Part of a small language model's weights: 10 layers.
Each number is 500 + 40 x the weight over the matrix's rms, rounded and kept within 0 to 999. Layers, rows and columns count from 0. Numbers have three digits each.

# up: layer 7 MLP up, 512x128, rms 0.0957, rows 337-389, columns 0-127
# down: layer 7 MLP down (transposed), 512x128, rms 0.0892, rows 337-388, columns 0-127
up337:431442433528512521533494475498473554583502537473490517519420558487463490476468515461525535462481495485532494441552452510550588524516523557488523511511500502502544575500500526518509436495462503442489509459502488493505495461431568563482472507546500512471483529601538466491469458519501505553423518512538515532525504535410525425475503478496478505412536530461483464454409539477507442518551
down337:504446565513532475553472502328475394522525542464525519508499569503525520526504471535461552497537499542478539474391500537449523462480584487560491440513430507508532511559529484551558458407493506513458494540489429519519471509429531506530454527570515572492501515448486510475540524504476495558553476499526583495441562548467554574481500491513474455430482539420511474517454432425481543484476
up338:508493502512514520485484507517511570567424524522495460471459519458499452513511525530568504404510509521586472570459540458550498493515510528558543474547536511477475508451542466450535483475499511552470377561519516481441443421524467453458499518502425452508475571557506463541538555484484456565538469527489465534519469485453492557488537450479465479498461562524514498547514546559453457457550
down338:488465514427460510513504583548586510548475541530517477534425445576496543551488517537500511502474604503447518604517462536529493481495526510475520422490555518505490449478427447428571464558436423518441543446483494543491505438514511516480404555512526514492588528486492475526563482523531498511501472529432470525582513487443498513484504458501480433485487523513432473542448493477526483473527
up339:504463505480531524502417529459478517502465497491516446514475529443543474467505475552531460468440476544546501485541547502492478555505488519464597542561463515498571455494483456490500541572485500530492479441486488491482505470472420499455449443547484467516562538550504417511524497489551564441477554422592504539474511499489496412475486542461475465558541570499517478539523482545461554545515
down339:473565484410472540476446532477544488485451476451510433419504492490527502526481519558492465448481474559541501467553443504483510514479536522587495509520523618543541498467474466455488487523535615506484491521460497474502526475534447442522493476542538562525477535483471538475500543509513489470499545492545468440492493446427523506451520514505458478581543503499522507513504448560476517499501
up340:413457505468502514526491436524537423521500512435507500500541576563519476477520456539525509499473492453447507517508478483507521476423565477449478542578531443480504523490486531526538573492416519561472454552510552484500468577502474515445448532493479477591502526500454565548498444439496505536557459454520532428547531412461460511508535454541541456458522517546431511439470529442485507498500
down340:473527500507558588467442533518491543504458514548525516494485500515550474493507439522415510501544439596546466525534567373466569468513465582489497520464494487495465486515442538525479578487530493505469450574527554472431492484490480486513593527449500490437494466444537437432516438529541459500485467483534475555493469530518510616458510531495512538545388502468478521534469503485512452559506
up341:541552504476441507537518484514430457512503493409478468551488506516473494515487503481497452457519472486499496431530545515466534530460514499429543475526490474444516503546402479445417544567546498621426450482430484538491462544496509552444442509507491456491522542503464550451486504554547442532439526524542550499515559521510417464506517501531463447464504571536502543475497514543505454541592
down341:511557438464525492495421492545499542575480453536441493566433514515504491479536446493517489498532481551520526514508467559544521459527522553530519555527519500588532536499454500537466498502480505494476478564532512510441487399490432425510500461490552453510468482464549511494538508511546632512499434479562489563414481505542483467500495498451503500520505535501500507410416493525476502466422
up342:500467594488418572495486420522544507501500490479536485478508473501484500480478536518540538484504451476531502538502459469482478500482487555521477485532508478461542531470520556548491441531552532569491554455482516457477508495514543513487491562416483515522465553518569542427472551498501420488503504484531508513510456516515488482495415505479551436503496514470504487461542491469408539549531
down342:550475439506543452526412543496549483500492459471509487467520486525535527550463547472497474509481459491502546479565534423469523460576516524409476526506491469584479493514474496484436520475520561470509507523537536536501440470488493501470567453506520526512468483464528424494498483475463527544484504587464476495495558465487513521522556520495500523528497517474499523502491478496573428462481
up343:531511467456530459480464523535476594535539480481526568527406525508515520519509497583468518496539508488467502568442372492530558490481498486459594453484532525428529501530459483467399521529465414560492489514451532513495560504469459513407430494471481449508487501409451536448506484478529505603486510534555462628503551492458506524478485454583557527488543582455582470526421506534493463550516
down343:496450546500521512475529458494466422428426449508439473505605427544451480473451474384485414489551522555546553379574516610552453488435556543544488473476475532457487496375567534549497499489516504404442537567557454508549543504567569495513491529553485484460508569621519561525565542478490435491489545478469514459487524506508506462490527526513414434521483541511485583533462504530519495445475
up344:468476507438463503557478569562529521485489451443487503491471459557467417453560531566473544504519541509581480531479521523548441508462473467486429441546580468530597501513497553504500463473458500496504509427495494514481500487514531495563475513516464452447470490477524514495554482496481489514462471455535522549464422556496472434498503449511523510557527525531503514518490514516453496573466
down344:497491502508487512509513503618481519397479448513560486495464500483486496514515481487513447482455495514493499514496537464514492481521476498486526540518490424479494473529459485449479519471538515495531512522473494475439510460518515559470445486516500539553525469507492493497511504531508498536515497503569478496474519426505553497533506505516502487590503494473474546471494527485582442450573
up345:381402515491470463451503546514558528591512446434512536453409521541539533538518513588497428530507575556457537479477511523490561542464571538493502465495502528454526529508473507501408433506437500518563498462467549445534519533503484519493521517492478512595442455482483550466432504497471506574464492513519473495504523572471461437499457488515504420517443537465501467454515580532420470428558
down345:525527485612537546474411485508479449534582491486561476486525493566439537526483534479388466469441458575503499501475474407534529482471511509525536505492444387498483493550506424551512452597517598497527500548517598546498475524517492475559495504463474481498522512396480467536485442452503501445454544498523468522542490511539555476477504511485513533451473482475485516576520481441616391518513
up346:513539522524407520429485475426466540500577542535491488475446515576516523479487592548549486486520483465521561510539470499524566516435513581422558503484549502511503524524451536520475514476532484477419505513430514457486443550520530492475501498432520490485437586499488399506523506440554497525471487526472515466529491503500474517529492495427559503495471487545507510473471550489522503544500
down346:481550457527484437461451504512490478492442585473456535530537531529507494491498483538510531470494523465547431535481522470471483465504494544532504506523528534516421491566515471561455457431511545503439503539481552498484506488509520507453449433419522572531484473490520427508493523513482517478499481428455463553536562544515588477564507531512468507509526521480476518489484504493476503499490
up347:547449550493454477497519462432512503519486589483487546476476513488493473487448593510487523460455515578550448437544519467509499459537517540485526489562501443538542529514473482502461493527479449466465519540439464507496522417503576512511478499529481513547491505551481487476592551478527543545526415502528485511476539549494426525465456513466544501472437448484533523512530529487492412421507
down347:464539485530500477533589467413455470550517506547539412471451498519482492480495457540526494497613464564544534476584508450486476510502485500541512499510462535488500438492522501504468472479511456511535412484525516550444503566507499412511462526450514536461476453492542452485511583494507450448469540520509540512438476542482547528556546515549485498489450435497526555515497484495498519439479
up348:488559504476543554519483495492448514536477470469498519494404463497441501516434518468514504483540463541466528504508535563553528453456510542528512537530502517467489494523488527456507412481559478540469446460494445489523531445454481526442496488486468480530452595469479555489452582574502460544582477445509516507474507566438460520520461405506536527505443608475509540428507498479510420491613
down348:438599449418473478535529543542546517552612459461458520476470529537556480553544483513449478490483469473480482576520528482390463513573471509460499429491526438518485524494458472569438525494493490557464499558496515383449496529488419519488530527535519552463483489387480530464468430455528519463598549555552495576525590425427518524460485515531571468509504534478526435492531501462505522542495
up349:428477551456551491483456473537507481503534504485506488511503522496561498465446512562477486512455530513438520503433563550432559447461456422511539486439458493481537511511475532508503537491497491470468493480481508472481549505482508528571514496540492495506491520527446466585484483524467485511461456465530504517452538519485442426478522467499492520501548477509557466490514564468545525504553
down349:481643498518467465508479463532454487536521567505500553450504497505467508483505472507478442509457434519531523457566515478491494450506516499450457482520478491507493477548530528537498464490507474476539499478541472487494504560489511499520533484481490528518509514478453481486498431481515475481517550489561449479552538523503561459491522445456564507555435499464490539450491565536472505538471
up350:494527501514548556476449447492548507488421503486493552502436536498444497455551482556495488472475559491557482483535446563494507477508571476533514566488551440431574503473513541508541530526449443523508510464481514506551486408483459472471448569478504470552530494488467563462475500516468479512570552483552510541502476473555529517439470520564543454475539488553527581439467499452467425542513
down350:513496503407538504476521433471474526570497455477557413421549493553456479476487482514489488439484494564485517523385481447494545510538535489481502546444501511555474469518465436429506546524500564469413527531516496508488558546472536478528445501513477526542474585480601455542482446491461582525552592509530490477491556507527550465547456466524517522500475520537543549506482430523526464447427
up351:515458433454481596544465505478481447496479559496444520583479517489460576485468453486638501475509433538429448478511421542500540497463511514528498464436522476461519539460525502548565554542480468544479523517512487535522542472478440492552441524528510519497495525533480485516448544494480442565443505451536498518584562458467533439485507490460572405530449539582454462477478510500540561488448
down351:567448448478511531610507508496456483479550520451556493485481472552520506611489556509458514480506502497558443487419496501520491601467518491484453494532417476522458542434481421523410470468527444571507523537548449540477502479533483455548541521472420582465577506502487500522477528530526507494475559472507433484495452386432482456548497546509448501417501569479534587487513542529490533543501
up352:497486494457515512516521455494496515536445514509553551513421503556528484495444588452548534498550530532535493475491453531523503496496437558461522521510493441555539557462446555461483466497508525469475511478517437453488471468528426481492481428524440452461523527508536529548574497542567452474508527418474527574478535499457524497437458497574524472518503499529539538507479512517540465445553
down352:485468491524507453502592503504464461623509473463493479449494496517468533491519486536457496477564497516514481465483523440485505513504479499548507452517490476521492486487549522436466528473452471498463550509531520562478520488478528492562491533427482532500500483425496475507507487483511460470454503497563522456559458574526502521558532526563528545497501493442516504471563542430442507518476
up353:559483520494469579476509465485512518539502524481491593461546481547516523532431556520544511480584473493519494536466488499512503458513412475462500504555465407479513497465536509519548525452460504523515535495506461537531485484462505413524505518528511466486524498507502497490509519510512528507482537483475549507552465505461480487447475475493526409515492475490443493514509503470520409528525
down353:528503484470468497525549522452500509537484492478524464543492538486481464536553481519471537534478553487523500497529494501505511513472490450509510439499578560485453483582483507495451437428499472471504471542516487452504545536500451556444448476503568516531501496462537522527521493458433452454467524528492540502529450497508509466536448520530436599487493501528497469462511546498483577452518
up354:543465530509496487461467501487481538576503471473525533535501481484648444420470504515415509490594505549580456498525511474549503468538481468474505538564518437540575551425476509466451523496461460530474474500462463506410508396494453487522428528475461502505523508519519483469517517526464510524465573563520522560501457444476498487476500494474476476547487509503504456551554519452530442503472
down354:437434497507462488504433463485488482496481514516540514459544472465443517508472499535516433448428509423448497596558475534484513504493510510528452481517482512436474540553516519596476461571480524487459489510492469512572512556446603469456454507512479531489408505472410503481475509508516507556553460506577507487467623551545505483557520485529547522458473542532466394491530616548480531497526
up355:539557527510538505532491507527558514584592508511460554459495469404501480481522523581550350563574530466503555532548447432502542460551491521500496519484491531505429528533435456502538475464537450525468459475498418422566468501436527464488477501544411461542557565542508493524493461531532511553409446485532546552486555428515485524514431495468568552476472560499473524452446490568406485540449
down355:496484516440509506451370561414413504468526511517538506499557502517513559442532466514422516398481518505494585376580423433576481481376604487560465546412453554432529536532464571475585533460532538436581498521544494434528485546432542555486482539411529504545466499557493610422464471520467481506548453526479549557516504391505470522509517554570508505483453523366493489479542516536511525535556
up356:417488534425430551500450580445484501495509517508595509549508459536543491499492556540471518480521548556440499453483511549511497449446536534494516498502563543483520552470503529488514476529475498550552548552486471427486468449538526504361387483461535438410484515493545551521510585534407577524444452506517526477522557467442501529476511399490536445417481496558516589574442452487509534481546
down356:547548551549612518514426447447499508381470496557534559468537456493537524561531499467537539455503491476535490454512470518498446497541493543527485480556457470497540498495502498522494483534565459509480426441477485519534520526424481508589514457574442493515459456543486507507543467463509458493491534552445488510473432526487490534497535531520525519507487492524518488466464555516373469520490
up357:477503466494503558467432503492522564519456507564470502551512470504550552489465488500439461457528477534455508463583486465539483448550506511499508558529500456498516464550429557495539539536532452444471495537454554455462470521518507452459462466524541461503587538495435467489460483558464563509425513446498515561504476470498531406501472492466507532539465503463514573503541538468534493517546
down357:565503429513494487535550509528541505539519460451531462522424618454512566536434514512532541533505452507540566495469531522466467496492486526474530567478461468515539530519495478428512444465493484495533466537513519466471515505504487482513506555522427601523481522505516510513499493521490476541608463525507429455471457500537508499414463506514472502455515525498432461541526511508393520487431
up358:530536431522477514467529507480430465601471587537507520555411546447460523444469491493505529464474465474468449504494424523558509541497542515511485489462521529467446508483579520501512459517428495497488513556484467502502512523558471504483462542496471516402550484565508534529542498509530468472517464499536437549435544498528514499451546475520565454510506513522489436444503507475465399515511
down358:523481524553430478451393480496472495495537529541568478483552428536515552500483546507525572506541547506481472493483442514521510481508504463476482601524400517438508530532580482517511519484596466475496516521483490516563536526450475496501422422480521540437471517523472510503534449492514565504531520454575490461536416538485502496553512429481508551484495503482542543548471360454444530463473
up359:474589485410502503547496481407572427545534605483527547510502509495477511507408540521446438400464518497412486555547543564461525515457455492454585505531513504517474505509496521517412575459414467451481529522523495467484531428555503529475527541484539469467512560482524427515464541402506534534551583534542493566482559424492510512483439487482429520481450504509487435476442522585478501484487
down359:454431445569577534410417447453569505537487506493514468503446524480462547508514459425458478492404492462489491473509493467454452479538509461515521581532393522511515516535543526557504579490572514506470561579499535462553522500419506552491473478522553532517459468512531485528533467495504483419542440570493525477489533459454498545545473491457535502576500475528516546510449491543570523479493
up360:471570508467574479516414535483461554519412534472469448526444509459482484534483519515526532486508556551484590552512481431477487502458581489427477548520506443521514533520509566504503421499470474595495426520472442510500554498506495451456497489502475459483549542560473469466468591449588486532524494514506542542580476493569495521448467428420544516501401550546469465601531490547400483527484
down360:446559531502477608472523485547436496508588507576538468444506537526544469519466397525532483510512499465467528516500501525462503468504527466512498479488468560453441544511469517485415504504495493421422549420533572519565547434497541480500447484500465503524514530541568578556519531466516440474421553504481536427464503582417448448531409554512457464524553521452471484486528538525535533465514
up361:494584465449508497498464493507502523510441508442485524513400461499523497507478545465574517502532570521523513554524571468523553465526537506502468539488453522474497488444462537451524450515442457471455467564429557531513470415576469454456450493557513472550511586477491483444553552464534536522498496497559561550476467464505435492468521486533463505452504502470519489497518490560463501520545
down361:469504509503499514492448496551527514484487542491544489479490469550525488579528405414471471551501485462476521434487461603517440536546515457491541529488483430500512493550518483481484519512498436477495513513482527490497523528499489483454491540517446485456488526497525436479521496483539491463553501527526491486535432475513494477487495528529492506506531486532484504521519573585430471494499
up362:495535456482494531523466496498560483513453449562480450500477596449536517483503593434452513503493570478555564521525507566487518501472563528519459508475503494508494488517436569505462565506510465571409519539493448464501480451571536466458457525417539502472567546509383443412501501516492507508499467517549557537534515506434499523492453517432521490448478504467508538485445470601520478572492
down362:463466497513539523535477455527471492511451531530575499521527485470552479597540476509515493464483483512390498558474496488509475492463448530444527595458493526550534461569509505475522522491562467479526558501492482387475509502472524414573509540503473538427490499470565460548506591500476495537438493463543478484454537523517422467531534523459447489502541487593537463522508519560451425463483
up363:410464530422505616539479517469540537549533445498497548542510469539486555468502488489462489504473542506527549507476533543522509518448448480509500494515534493491514621492585505445509542535429529513451496488505507397507476469568517485478426521493506492500554516581542453564505438415471484470519475455548534460444441488548456512537551478509494441553501455550520527441486481469417561492551
down363:549490576503483460473414557455447500559380543521456482536570513471481474490507550565408529498461457493518455593503511510507493416491410490527534585511475425401444406537521505551459421515549487494512596477467511498521483534492573509490525527491479568480462472458551568505533434540509549564495502460444478540485484544479526540472525520463549483473515533496493474562505439470506554506505
up364:448592457460496571471463463501503534473433459463433477538490546496524522476490526495471411513448515505474493515467491517536535556492569548546525504516579520522559500471500485486545517505486557516516409540528553496507544477507558446500489453515502428458454494542535512461454483445430589436571484504563548484450506549472493514440563459430556458454426465512492499488469529526466468513499
down364:514497573473506520589487532543486501460472513529539511507508418443475586526512470481551517454499464531484471511463547422491493511505498509478542455504479537469460518445458458545512524456459437482523537470521453511479480558557481544514463504503481500465516474441467492552502547485567446499535469539548571454478525483488479530496434525532531561560495513477491501486484527484442480429517
up365:461492513487511563461436597486531559567567538550461502508443461533429593511465479482508499456512507509527530472492514517513533444545520467484558469528552546559622545585439529507491417514514423457453485462504437410428551526520531485436492503520502487437430558587433501486533517484587443533556406507498459508505548480503537471516527461488512462493473581521517503483427557413542419343553
down365:446563507460456514473465451557481494509460472525514521488490669504583392419520540495474495492559532556474446510516430536484472476500564476507507413509488485564547416471458501476470443488471516594520551499534535473494483439450569461495417574500419523520448496516489654462457525508578538516561603520500517429485479422522513474424467580483544582481502467472476503608541460546437425495547
up366:544504463502468450557490565495520455499512554519482455451498533471504463512525528516482447481534456539517484496554498517510514462520503476496571511501500475498500516514489492509455504501503464445450525517492487466520574435493467556555461512537509556459490576454475459501505563534491459494499513487511522490530523521457499479480483516466540525551406533550473472486459541534467528395486
down366:512453505592536568534499473408489491469492493475507510518482479538500482564512478527566432525513509522521490529444441517503501499505455496458428507514582520475497375465478502507560488486506560534552547466508499506471466518523545478459469483500442473493473466527530521438505469522491517509520555448512526503528512489546553459419482513472443444483569559488502537475492487457532503568541
up367:478547463516481553527499526524496528512492518502487540513537539507443492457556541528533473462415569487506437531514542555482560444464548542585482458437526552579490533468521536444513449507448486541454464512512528437477491438481478420510470498514451570536504552528462418443501491452515486527501512526492458529443557486512555542450458494465518466521526477547432456465494525462505465560520
down367:560478607469534458462510514559521469486474492519553484520509498501500502507504431524566552500523483494486482438467439525490481530510496497447542462517474579507575518467520478395463499484536463468508429490426498467508448457446565486494556490507492546515507463491545515550504538562502558537535489548517505497501442401464469515517520536472527540509448532494521506514487470497470518455523
up368:500530474483592498516526509513523497538460459440410515502529513454482530394479557536508429507554484483575563506457524484487538460488451551471558534566508565540466601533526553414482457535463369534487468430445468519493483512499544532478596494421487488450488519557573493436464485420481530544483557531499542584524466464520428491476467433438505524461533529487562474454522560445501471452552
down368:495372508576525445437497449499482523559523433505547491506431546599538456509471536573506489507583462540527432451529497379562518468562494529511547481559469480526432511434526495451443484507539484504557544478487418525428514515490495419592579480472390461491452523453430520500492451504418555525453452516418488548539592466492473579496480596490499508497520515524522620498529550428498465536522
up369:449521499481549535480432537514522486520528521486496493609484512549455542473561509553497458458513552480474512500539439593479547482484498480473435488594483486422454445493486536535495516533511468506487534504525490476534480492465488552512511494503566474499510490504532511521508485543549528461535481488606481516505503447466512563526454475537503536452541496502424473440542509450465424463475
down369:507395471483430488443517459514520538610548533579454496446444445533498402484441515485495470562554498509498529513459521424546512514472490528524526480439510577523546569511502506508487471480494590499451486480456523566467481505484539543516514482567493512482454540526455506517476479487482567525396485522455535481466481527468505456474508557467479464535458528500538504546482516551568483569507
up370:495518561509452492526477523475504512469442477456513576492501472469500523507528477472514537540512527465499522469519554533518510476506548533518464469497512484523545519522487464460479397523544451478471563468496451467482484412567510492491451533537505486485467515518452549562434442487492503519440466523556500578503490519520485486412527478537556510449486562584591499521450508509532488463574
down370:507494453461531470473439529492495515476573448553491478506501445484471501560504511507458495439539469488555537474498514471499497516547443491481567469536545472443417510481508561465477456504531548461523509535494530564557492459476499505486476506544484564499427460482490575448481549413548432461525480500540458517531508492530468536522460546521532406455548457476539544481558570477557516561490
up371:428463477477457592519474453532508497514481504498470490456504561513543554495513530546497478487514496569451567473452503568472498464382514568515510422546510478516690525535521489539464458534499450446406468557488507524440540531508539464485412517462475468506414520515548475532462551477571429551410473492486593484412520479512503492472489448507569485484427512570493556528499540536458430486480
down371:519533556468471436494466545564510411543480445447460425520399493461535585491504478522523534414524492542413538526556543475529541469551477551598522611546474476396525531507498433485498525542443500523459542500461500521518507547534522472522594526565509454536517539444467510490474531553540471449434470444539456451432429487478562486579504474544525458483536572434527467428455456468460470530513
up372:352492485381416525483521513487498495545484511491475498491475527562492506445485466447553424407523506528550571515568533517509540416482506486481514520515475520459583553586509519510475368475499438519525466533512448475457543537551502563467541470497491517489522595497459478592402546531460437554539473445523468513434499452412518456498498482521514560486443519578513479466516517570503516492490
down372:537551515483451506482577467563583575561512476485471500426499470542497511434560581520484470544525515499464516551515512522484539495444546523520491537533528486513465463457463413466477486477545512492482515416527541474547451466444484528525479487517518583458528492498534455455491456483450454467474558420647443426533544490447488483563486509482510558496476460471421470517547483546522429529537
up373:493551473532436482486495508522485535494498517532500494475519542440473532478472543536466435465494529516472532485526511527517541451498509500449500522485515573524538512459549471462459505505493526455496432450460542497504484444540511549523467538550474526515497573548521551502447518545493452482490447494520461456408562541585541494471490510548481436510442500491499520497481491415508464473469
down373:455441505455500502474492451546501569501463525541497468535534514479475464492551474511478428529479490519553457486434512476507499520503460522516514496577506525544497518524452509478513529450571443497547472444563507463492492511513545458430529511496519461487547473494499462447468515473470554486516528511587494505551518450501456492520495516505512548538456527478533531497522482421516508522531
up374:512484538494518528489483534467482500579446509531527539462556511549517483467456529559485503434535527499568518465483581517499485422459489492532478470456529483485476491447442468531420574470502450505504555536488569451512494403520540523454553531466489427499471576521452493455475533504497490420457545488518499546488462463497466502497504494501495566548461481517583532521499497516481504467535
down374:482517463507571478512486500409445472556507526439526532528467538492456520576503505511544519496434425537501503556497624515487480550462471512488565494449482458518480491473534446468511488470510512517532546463550495427520433480513498461537564522535534440474500408445583523449464467516562481510492555492504494474571494492495480501522485497496427537452511465525505558537496443522494487571520
up375:436439495441496468598462530547524422519461561485538503500500509493500439499502430542570445486604491470456575509514586521500538533498538506427492521484505468492459499501525583531453543503432404576511494446423582439489501580435498519459553430476444480524497585493481473517517494436507421534476540522497550529491493463492445449484534414520490479503471517556479485495497550564422503490548
down375:497482503433548486566416427592467439661513533502491518433516529447485435484472481530503438537524516494483586515424460488477580552373608550459502447443501450541510510541483518529479555535462544547407493492491492527480473510469510488555552416497414491546534494466529445507452433468491491498486547433527522552593527517530524533496516494497424526475459626547455515513520514511511472546432
up376:519531497503481493448435521543548430491450507529482489540448514556547517441509553576450499509541514514501509460518462514559528494487467492433551548510500489467524521537462516456520551504364503468450552462492499516463488461481484556461447517519475518519534501508466464517506545525480476482381554557483547511451428513529462514458455518520516501513513590443525501524492560501489442516531
down376:557509497545526494506433530591505555493484528489448468461541512487509493498541514467535535504500501472530475505516503522425465549524489525497500488500553377471479530474491516514556481516603508497538484559556476499564466512520451458507577507453485453508524392451565489462539424510529474474536506473566514500446530423505509518511471485510475478539511450479490516456472442483556460507506
up377:508537491534444464475478421497520511517533526434458496459524475491593575479536572462472491461535559476530534482414476461470490512449522551496540596496550480468525504511544484536554473490528461500499596451444489513519511494521474550534530536483491490437550570491473458483535458454474493550496509492465555529544511536446483454491489499514521482480439571522541466460477588469482442524509
down377:542521545556439543491524580460481402500471522555545520536521494591567558618533481528474483590509502426536536445512532531469484536518499522457495498487517506475493529474542475501473508436496516480531494489454538560471490496519475454487500480362511447515428527489576571432559456511448524470444570582376519486497429509506495500486453446453477459491483473529506488472555430449534468515578
up378:459489495546464564433482629472495460536519578471503506531500571501425515493497508484460535438480555465589511462429467528500483466474615515565488441480458513467497527499513446423440547571494452490479540503512470508518521448505494483472449494519536545464434531509401476506449469477473465553472480458531480603544538467509531502438451482524566502498458524557565466469463588489504503476544
down378:486497549564488496498490461394395485557540471508507544525501471496484582492485509530516469585515486440543550466505524522498503502531442470480500499451431443498504488445537514527524454556514462499335576506434550483581512590458544476557444556457458488508513479555517469522486512514525581479482508454517508484497521480445520540451557497535568404350555532528503432549517490451488518486517
up379:500522563450468523472477499511566426491407538440482491532493474544568504483569485531543495509457482564547430529446490524439464477475458512535545503515457503465495534480495513452501585483459465556494491466529505442551486463457480522503439546505502507519525465579532489510525543449451530541546499545527512556512479499524442488477477454444506483523485499488500550522484491512489519529499
down379:518493514463514486489417538505543504499496522478491471497493510490507581518522483503457450474506553477479477561538515492459533526524499491461421540502542475561479477460437513450496523502526534461487536539482527479538523525543494451476552512449537580509469491443591453461455457500539468480509457508581492479505508487540558563518537488469513550538486518485477523417526454492483493461466
up380:441512502533458545464452501468500504446489478506495517475519515486500524531463564587525542549533495569497467460506511571539511519508541520502511530551512505458572467539503549513551486493517512501497451513490417493533467577507520538562400484506487447466484577494490489387497495512501500506459518458500548520511488416477472459462398521478531535515503542510580501446477495468471481552543
down380:554482501480525453466427490459515488473507540487476454523491490547492477505518535509522480467447454507449484518462542469468464551479513510510475523473500509527452553458534425486525528466449516449466501520444567533510480497542564482548480544475553501480581455483519496517506534483529499540539351451537526513463506556510543557482495542497555485462552498514574553490556498466465451488477
up381:462444481527471513477528544431551535573517440485495497451546493554453483525440555541475478516527532512534467550493433558501469500517489546531506462630490440492472547519496464477471432550550425578450458483504445455496523439450490483452500515452469480561574519463491500535450495536544472523537524514501494486497580397430476509498504432424561577463530512550437483514463580556483499499504
down381:630481569511489506516517513596406534423611493554560478510488438504433518450567548461516489471529490442447488566450522480494515509525570491544474520429485442517529428500453456464447489476503548452451547474478514531550514468453554507508473449526489551483562565447448512553474519505559521527475478459538486449545506479445496506537483489476494504422501503518462586476528486513454581451492
up382:498485462455492523555512489476499599510457537491453534467527521481497504490536575516538456504579456538473442537516479489472497467468493472436556486503537498487504499463504438493543605461521503513518484477446557483451461477505497558545483483471508489447523521497463523449494561501520539465467473458519527515463506529472492482505472500539546467410527545510561513550530520498536422455507
down382:461495452480516511484489523475505504560480520514567484536490474461434497497518447459433547563545487536485573461472536467483487465459523464491445506491532498544516534513478570492491453521485505467518524529482501453580539487469464496521487497486498494533529473448497515580461491513437435490464521510473524520566473473543500548522565506495482512445528498479519526440551456536522541498513
up383:496506539513493530519498560512511560485471540524456515473542499442501507510545534535507507445478459486503468530511545459494501457511517482504507501473587481481496570540447468547513540534455514450430443504488457492523412434552544548390474459549522510520550524494459497503507474466502452514512480450479480561489515517446471473493469491536521517507468487518516496520491538481529529397474
down383:468480521544496477449495518439534524474452491511479519550469515480543498497570466495483572462522537503500515512474508568527494452483481536513522559559450520479493435514507498496496520443519506460469498464536546457449511542513483559605519489482538533474496448536564485494483539451493469484452510450433516426453470560477482546479550530514498462493530475485512545518508541453496488475545
up384:484489538419424487568490522484531492475547521510506460557484480529510453448467435566464534487551533493475508538458519502493573502440535418454554456492549521496539505497541576486517424561492465540524533465455507487509536464481573474537435570510498436491502515476529491532602549504465502511487484545507474579468464477461482492501519473446533534492554509483526520570435522470536436568496
down384:483520516460553447455464479469501510450515496480548530491502505518457428510546521510477438439488543461491515513538504469546423485512467458475459504513431498529532541545487499509499541443498583569511451457471455479532518440506472539461477497482548507519514533525545526525472568555563513493499534463507475489493500539555452544568475533510462515561483432492475468510426541514443571510528
up385:444494514486562536566465530494524498514579488540403485529524534467499497495496465465499552480477591459528472407462535516605529447493571496544532540577530534523533491481549507490498555475462451551513477492523455458473418508528461473487512545475546499543570533557504477515474429455466463551543453542545526501497467434442488471413461462453458522500530447511488552459512467478480462514503
down385:526477573498504489498470559563457456336513509489474502507472516554531471524485472507445501520528474499564444494512481507481519540488488443459529550558507488464478526463515443525514528498488431505475503460482496463467527593466539517463507517448500535480466502507573468500523478482419551514548466555531463480565502477505533521476504491478500457496545535470460590499479523474486505564498
up386:460554496508407456483515433447514496537513481481501489543495456488463509465465608489479504545595458494438500481466419594535474506536493496495528544478526538461519498506479521469526546549485470558573497490450462457545534522469567436541470554486574511492532509560488437512578537556368514435477533546545544483474549436448496467460534499519590461486445500492551443555510503469530471399501
down386:532485471456512500545494516482457511592556501510498518578543564434481471471450448429455473522499565462501542492592501513478543593487443498438485487480495519406468400553493526553505489498502470526509547549487433505533424490439486512410569456505481550494493520585545510508505419602487552497589456407523497522491517540592503433459526485501545518397543478484405520495562533494564484447480
up387:463491448532459508433510497452515503484543506485490529546502557472497558482506536445449466453540529537498467528449543528493530450485470479448598447472429511473554506517488553564473562525447473475475517569505515502505507470462500524519449499564449479490488529586520549477469507543505498451574515520534495509544527522514481520459463502544514497459528411503542455516522487509463493492510
down387:482508548547461503443492483526491509434569473549429466503510505538464536498474507520451502478412523495495537497477526543480526548552497425480472573515451454565480507507479461508511516515541487455494514475498487495488527531535491532500468465472519460483604521532467459482555566500530439473429513457475484508517484526521558497529504556500470535462470511428496512518551520517443523491529
up388:544525516570503523514514441507529507500539485461476518511556529567449459507461574533524534489471497523594521513461532542570509397500463526479517518527493438452512524480517446463500494485536479474478473465489512546512502452518478511493466544484427417429501513532516481525488554451436544542509487513492536519496502428438552449491537512486481565479551418502429445507486519483457555440565
down388:474473504480415497525526527511494490477506547528543503504500469476486551506515453493572527500531501429459471560497453504460529566508495441535554484452498462499517513539417483494531505493511547497537438473563503572519456470497516496398551473517457545452450563489592526481509481534540516501471513471406436442476508475526478507499446515466558463467485545556504527562499519539477523560502
up389:443527496477512526509423513497546515466543542393543474552506452504554466506543488561504495524526503462518471507476484521499410522509519445521561461526546485530553472479511541483482530506474476534521547443455509410488542459501454464439454508454516497528522548533552507490560466459546506459472473500552513567559483464545472420539457487463498550539555527498526441491491532520530492556484